config = dict(
    n_layer=16,
    d_model=256,
    n_head=4,
    n_kv_head=4,
    head_dim=64,
    d_mlp=512,
    vocab_size=2171,
    activation='swiglu',
    norm='rmsnorm',
    norm_place='pre',
    norm_eps=1e-05,
    positions='rope',
    rope_base=10000.0,
    rope_fraction=1.0,
    qk_norm=True,
    attn_scale=0.125,
    bias='none',
    tie_embeddings=False,
    parallel_block=False,
    init='uniform',
    init_std_qkv=0.0422,
    init_std_o=0.00747,
    init_std_up=0.0422,
    init_std_down=0.00747,
    optimizer='soap_variant',
    lr=0.009,
    lr_mult_qkv=0.5,
    beta1=0.95,
    beta2=0.98,
    lr_head=0.00652,
    warmup_steps=96,
    schedule='wsd',
    decay_fraction=0.438,
    decay_shape='linear',
    final_lr_fraction=0.05,
    batch_tokens=65536,
    seq_len=1024,
    doc_mask=False,
    train_tokens=183200000,
    steps=2796,
    dataset='wikipedia_en',
)
Each number is 500 + 25 x the weight over its row's rms, rounded and kept within 0 to 999. Layers, rows and columns count from 0. Numbers have three digits each. The size before them is the row's rms in percent of the matrix's.

# layer 4 MLP down, 256x512, rms 0.241, rows 0-99, columns 64-127
097:519517500480496490501493506522488470502472439498455493464471507484492488481520502497460429509473492469527494490531468501503457485483502470501506534468485498491500517520521505482501495508470541
099:480460521493478498515514476493490516547493461535499533537537570485535508516461494532514573505486508472507495503526492514518544547497524524501481506500486500522483486486498474488498531495510490
096:531484492491593490499506517515536473486519528505477535458520534516493497526479457528487548460464502480474491484488509527529490502449536499440485546494505501478510516532486485497484532502491483
096:526528502478489527481512476462517522510532463499521492476533494511514522488522481536497523487480549452569494518458493549472537526518469482511522455475448512464454452540513484520499532506468481
102:494498534498507472487529521479490502509476532542461520516480476504462449518522521497538496449493480480495490524499485540531502512516520491500483521502490501433519460534581538501513511463475488
099:472482483474493503516537494480457456486541484473497525495521503510469493522520502492470531555492505484536530526532497497523498476488481550492539483489514475507512563502501543468482497507478550
093:512525482542462528514513509468466520512477512503496533495494513496518470488520509493489460504518505498515465468500510451507489503506516514477486508484498520505464482496465502508497512452496475
095:511500528494536493509478485454500475562468476525507503436517516499521502502493533529497501527484534471499511477472493499536499518533514474488488478521491506522490487511485507515466484492486511
101:492503522521501489486529473523496499478501492532488537481570509501471524502542544505504505465507467510546489508508499483475519505510478511521462497512498468475495507487514519484487486541502511
104:500512546538483487508484516484521499495520494466543469514493530501527508501486500545481493520513512477493476500524522513564557508470476521504454485502523518509526477471485506525497485528490503
100:488545452512489487485507511450503488467477496514521536508462506486467443529521474473514507481462474492478497507443505497503480503489500495507467518489525499525475483494511489497548477429456473
097:551497540516479487559496509504523449524498510498524516519539518470517492503450502509503482503533433501492502524491502518519485512462513513494487527467511500499471507534532502498499526484493486
105:434453510475500474477521491502493483447475495490471489500452476488474545483535532472482475469527495490547548507508521479448473530500517473510472477552488490449480520492483537495477480534514536
096:515508487500492471508493463489502504531501460525472490513522519464475461557522450530562483480518450460469517462519539479518478515499487540538438545527501533514471486480502494442431488494505511
092:540522506461546464524498537479506506491506489452470508496494537470534505487510573470485499521530514513489473474541489510527551520495479466472444458509530493489513518467474508484495496492486516
095:544515536454535475511515512481524488464515518469510540461476575474527517501548527568482557491486506487485526522505472495513512519465553458507535537494522498474532481513541457562478498460483508
103:540521510515475502530490442450534490498468469483541520490520532472514467547488502471480535450495532516496486499507510523516513544497472491492465486544509522523489485515476467486483487511533508
095:506485484490510513492527465510502452468499531476484519486534480481517532495481496525466505516565500503535539493480499516498483471481505499517510481469516520547504513491520540525520501506509479
100:504475494478510474492484558546493473484476505553436531528551501524496507507502525512491511497469521516512482482490509528534488502539532468522543519520510478478491503509523505472507523496504503
095:475518497458499510494482490495486555577487491491521492448560485489447511472470484514521495541514496484476498453480468501478483476510547410491438453507472492485456479495524515484478512494498516
096:491481502506487471479508534521499500534494504511478471506456465534510524497492465501467484477470515538468467497531496523463458476468489492504515484489472547474505502488493493482545509503528500
104:456530485490500504506482465469466507498509471492477516542448480486520488486523510513467466505472464517501519541501498482477526499527475517483508541477464501504479523494450497470495511491540525
098:477476518496464492508470493496503466475536488481535500472512494507521482518517473481461504514493511454479550458522508448518500539472485486546550526504487533456468517472471512503511494500480491
101:543505536540539481517447467531501533540490483505501505503496488496521520488564487445504478524478458515479509506503522462503514514520507497526526479473527467528533543483533526506482497497512529
096:490517485475498479472480493516499506532523512523490508466510468483486506497477445484516503528489511506433553521466457465511497503490439506520544480477510494515519456481510511525489456479484500
101:501500516499513506493484476541447429466522486481508496474459503497493520500532462527498502498504466503490518518489488522531520503502503509484442515474498470464504519487513447458514482496539529
100:510491477470456465512502506506512498491511511516483495501523487504529509470512471446507550509529496519413583500520505504560493511472485521486458518497520480529471526500530480539538507514519482
101:499488500508503542469501528505454509503474500483500495545502489507506521489460532472535530495475558522537536498488478465515552494471470516521447457490508484524502525479528520542433537496482490
101:484516508502535534554526490522512542524506527467488499469469410474491497547467474511526477464540515508476523473498505496453475537471569496484495533479480512495522505549476472523549474454519507
098:486497526476502505481519528533470471474536461526531481504519512518471477468522479507541473499484492446515468481504526493502478495519485485537516459511529473493466484507512526487480496468486519
098:495549476492496489516449530476495522496502474524514556531550497533470487533503505523546493506465515484515496478482515507499476554467481488477476503521523485513485504549461525513543448503494508
099:517469517497489511470478495508519480494486447537473503525506519521478533488497534521512494486507507495509492495533513483522525506491490469491487540487546469513480511477493499476488508482500477
097:481535496459513560481461512477527452505528460453537543507480538491570488496488509473466518476441458499502488471504489494505463503540512527530506505477513502468517533495475501511513489525509518
103:523484494570488524467465519503523537506504517510517476486478522552529538473468494465469480484458538494481545511528481487481502493489464483513524532526440532496497468466521509492536514497536456
102:522516511475526512518527492454522477468538490519496543506522475520524516506519489536502486483530498535495476493528526461504525461513500486520478510489482467503485505543527509480495486497517519
099:517530418480527529500475532466516501479484514505517470554493445464489543494488481530430513500527530488523472487461479480474518477502507470497576446504482528501504520492462501503530494502480479
104:529514524482497489504482489519545477532499531515474518484532528471520522498498470503438461477505511487484505463487500501491529464491498547520486519493532546514490499506493497508548521494456526
101:521542471489493517488509462515501514514534482478468551509528499527491494465534506518498526475495479486529492468497488534481496502544505526502455515500479478521517481535507475515522499513509455
099:466490484519480479495465482481495468461501484484461492503478479490508481465463459481510490546454483479487538497541516522485477467506478512497509457499509512514467524484531481530498495491511441
104:477527498521479485507470471477544464467506530479487523505521504469549508488503496510498451483450493475478544499459518540538509473515509493440524509462499545470458513487467491506509522494511499
098:519478489478506504513501496521547469489493488546474523512481482482460525489488469504536465494496489488481519479548547517493511503530481498509467500510521478529512547485515485505508509478516488
099:500583499533508471475494514448508459517492518508529464517530512461449435507450489503488522527471511509519543504514523484518480506505486522542484468487530480529488480479506501548524524481523498
104:507500448523475499506518436518476496504483487463490493559559434481531528499495513466486515511450507481507489505499439530477474504531482469518475510494497504542525482481525546524490510471516535
092:532499519497521494488488502537508539501505508496525469534534500519518502499480535521519447519481537526548515484482487549469542476501468469447496490444465510490541474539493525509492517501501520
117:483491533535479502459518503497444477510488503526464499494500511511485472508512541443509460509568493478505434498548464514444515470466498518487491509476507548482461482518488512502546509496481490
098:508529495526464530510530497474517507474546494466553484429500505523516509472545514520496508509477487474474470462440547502498512519470551458542491459477523444491505484499529533478474473462475523
096:502534513480538480525521508510493452525483441522489457507524511512541511490506502463485501501503508543496502468483489477489490465488527502477504537488481483505521480513533506468501535478515552
097:535500540511466471495504511509495506471468488533536527536442489504512515513512530507495512482483516521516526491508489475516521508496489504486495511544520488446493496528486495481530482522509494
095:522547521521504482487527492558493490492518528467489506502484531515461538495512457488474510544490542491497475523471539519505520537520512527506556513505475524531533458491484494508466513469515534
101:486505493514486509490509469489528485460472520518484500441499535478479492469537528530539525509474471482470470472542484531532510527443510505510458467505527515517514486470506500475508548493474537
094:547498510479509542497499519517499479496486508492483446520512512494519522474478507483499455467495455528467499478513518505514499495479482507489501514493532489466493497529525477504474508501494490
099:504508481490514485474502519508482503490543488539521504515514508520505500431511503502466480463489509508480501503525466465552489535503514484535477505504490520482493514511483516481508455533479486
098:491475508516478521483480501480476512526469494504512497504521470525523480502455518527538531536511510476505485535493479534542538496510496525521480509504473488455514529526431516506505498495508506
097:505479517508537471524491555511515463530517523536509490572523566425509527489520504535489494509478503470495485490520477506528512537533467504478476520493505481549513514535493496534490522511501532
097:462496537507499496478518450555463520485525508501468483563474447522561504505477509504478518489435556486541518529493489464486466496512473496509536515491500513501513456509498531535518474484481464
093:504524519535492485466528510501510526501491508534494483481514528488483524454498515500485514513549528486499521522489466491489521458488510497523493526460482444499534464514530506493488517525492489
100:545547506502502470502518497451479468512498505525526431508477473515513517471509511503490520512505526487483491570461508472525498493499508490498472533542507508524473516439532498512482502512540449
099:469515515502496547488502515499527491503531467496496517531513500524501504512478473518558520493457460503533508519504477517509526439511496479497492542510514474511511505472467484454497518452479525
101:509506515475556500507501474482500495474502484527499472501490504483507500505464497534503516526511471506506508493502544513521485522528527540501525455503472464499478491513473436521515486517487530
104:487509543522493489514486481497476516491508479505522467485522530500540500488524510532498483478515503502466491485493527447514507475508501518489464531507461504522520476521480504502493524525498464
103:488476508508508512473459525450502510537506505476534463494501528497506500515490525479493468479472503507512527526477497533487488484477513522553470536524496494445482498506480474518453549472510484
095:464510489502494492534455542484480497477497486461489499515476498514493496538484547487523498566468501461485487491489492523480486530506496478479529496521450550505486506510504516512490514523509504
097:512480476479496505467526512526444483493484512538452476530475539514495447503499491472464441490488498473524511476549491504487530507516498472515471517487528528496477511483548487520534515467478467
099:493465466505517455514539492496497494507511475526483500519491504497525522499469472458457498546481507490495451521504535553520483508485481487471508500520496490497495454495535474478479482466518429
102:560456489507482495475481462490516484478526444536490493495513485533500472482444537542488479513526547517488506495452513526506537482546490543510512505485470511473477535521529508478506508499505490
100:519469490488478501505559524512495507460522561493540515518478494466470453494530489477451493465508487530552540472444468492485496432476511490490433488519527503476503533480479497513475531465491496
099:502516524506467565522474498478488509510462463464520505504461458505470481501515467517513560487484485497481483490496480495512504486526460514524486474506483478487469501533437485517487510467517486
098:502477490516483515483519486565502492499472533499491527471529540522509503476526494532510507512488513529505515499491517547484499485492511461512475501509503487503495550503529500511547517453494533
104:474527562496473489474504497492524548486466514498435483497505511476481502525485505486515466529495515540501529483500517516446481486480506489525482494504459517513479537512565526464507538527491510
100:495517474552481489460509496531519508494485536505486515487437508521465501482530494454484526434546525502538498511468504476501510503469474467505520499490485522493492495452462499468468495498487476
098:503501514443483520496524517535527470448522494486471535468521508472503523496490500480483505502530488529506537541471528481483483478491488551499513471535527499475476497481474473462539532493484466
097:535505496483516488508477480504494506519531468490537487499523514465473507481478520476517465428489485488552484487540507509492503533532521484494543555515527528494473539496526521483547488521494483
103:553479510533496528491520513495486486521492469513488528453511501546464503500521528484487495495551533483450486515489477479529505516511512509552557500489467531527501507577506462508471488553510511
096:478540494480541524506478456496503488515527559451565518518461562521481506485485499496500482494524474503508511531510548523494487497518505448470508507534482518532502464511564476503479525530478530
104:460497491500471458543474491517514479488539534486486520487485490522524511472462503494472487482492503489529516530483514573538515496527482462453516463508512526517490500476505521465492505522531531
121:497521474472493481492504510501498488525504497519509509486526499499481518506499542495494507511507518508467503502494512495502537505485518524491508529529508539449452507544514529513497508515485496
099:514544499519525413489493477508524501496505501491535513512488515520519531494479508482466512464567498545520511496470515536512482472557530524550510483518500503509518526499532518484478494522531492
112:488507514493503527481466503489445475493474452528478479515514533461546522501544504526485538524466542495466468506448528515537490565494425521519475508547510532504508473472450536513492508462508457
106:511510529475496469481479504519503504506494528465501532452515532519491473462550525485489423500429488519474447473543494524514511484529483501508486528503511521506513516535506511477507528496515513
107:499448525499468548475549505509500518467475528472425465517516513511497543498491528532519475504538492496536477486532495461475520486478505499535550468465521483507528488447489467483494477487474534
093:492461510506506509450460525489484521464482487496483493498488468487485464481506528505526503549508496459569541480537471490469533478484512497497508435454510529503535494499534448490531512504483490
105:502561486505504492469534500446541487504543556473488455446478494506539541436520510489496471500517501520497505530517495469419511448465501519534524486483479473525515520496517582495544492513520431
108:478521503465463488549462502504510485510545552475498489516471496500487503481519497501529491529491501486473522493521485498509502501526532475558511471461524472506518500528511501470482440492511508
099:512458514464537494469488500486503540505548503499499512517486514527561491534493513497479508498523526446533520496490477523464478542483484449502507498482491434484459498523510507526523508509517504
098:473485462485508458534506537526501454528456506497496495458483520484537508519529514541515465534471518479541500531520510500490460495464541515499493485482548512524478542521487478484525543494509538
102:475468562507495517516498453501480519505517519494502511485519489497477477494493507509462461488531480528506480489531456471504516450503522500526499487446480522522505537549535479502484510535480550
104:530482512525475492476538491498480469491526502498474522521540532472478507514488517498540470515516478488523493533483505513452490485526499523524477488515492495493469496474529496492477444507517540
096:527516519468490501478513479491492512477514500517469480478485502516448505461525517483533506510505547483469507532547478494465514486493509480513497510525481482498516497487492458467522507514500492
099:440522527489479512489545521511511467523518477467479524490521483462507524502545509514560475505528513501523448512467529481478505484514510505506482494541510504479474488491519514527498493506535491
108:514527515524452492524497486503489512514500481515436510482495477470564519526531508524521537500469479509473466516499493447515515516493541477540511488489510510468521468526484493486488500507492485
103:478504509519503457535513523514506506495460468497498466451491459512512527498486530483514497501529506472494528539491448495521510490481472508497469535498469500518476501501495526507498454538515494
105:549504503449518506502483486528519511497527481463502519535518522476544528465464534500484553545501478511564510484462535503491451468496521498466544486522423484482525435532497472507493505499520504
093:478480483475494522466517501508479533519478500516488520503520484479487518496458506498459554530494510487539519518540502509455505522498481469491500469510436519508466501493470502451446463515467486
098:512504534530482536491488506489487554452507542513460545508486498483524514499458509493457513507465469523490486474501437496510462478470511466522503471518515528508470499532517494520503493440466499
104:503512498501521501501474503521497499514478569495489475530460503470490529509498494495532538484513516489469485495559508498475506480519475523480508506497502467524510511546515461487471473519468514
095:546495467490494472501485542421518534510514446504503503477543524482512507549506482533517475508513490496529496484472473467504481502483531508485462518497499520485497553503529502495503527530443515
112:484512512504502443539494562490497524473473555516496539499476488458456496499505503471529485469503519537534489486524458465473514471513514439493521528500492543503488484508509471501486508510461460
106:522512505479503480524476486511503499541506502500489541491534504511500501535439513525544456477497520504459531514449541528508506503541481516427508527536475486483503486508421508529555491530478511
098:559492493536515538501515487515468457495471494528458516513461512499480489512497488485517503489502497503531509478490548511551540502495505541471443512504499494475454511519553494507479535530518518
104:476525528517499467524488524496486493522506474515540463546522490478498509509498449547497505504522516489490502522510489490495556489498502467473541502506497482517530473496499520520540557470473441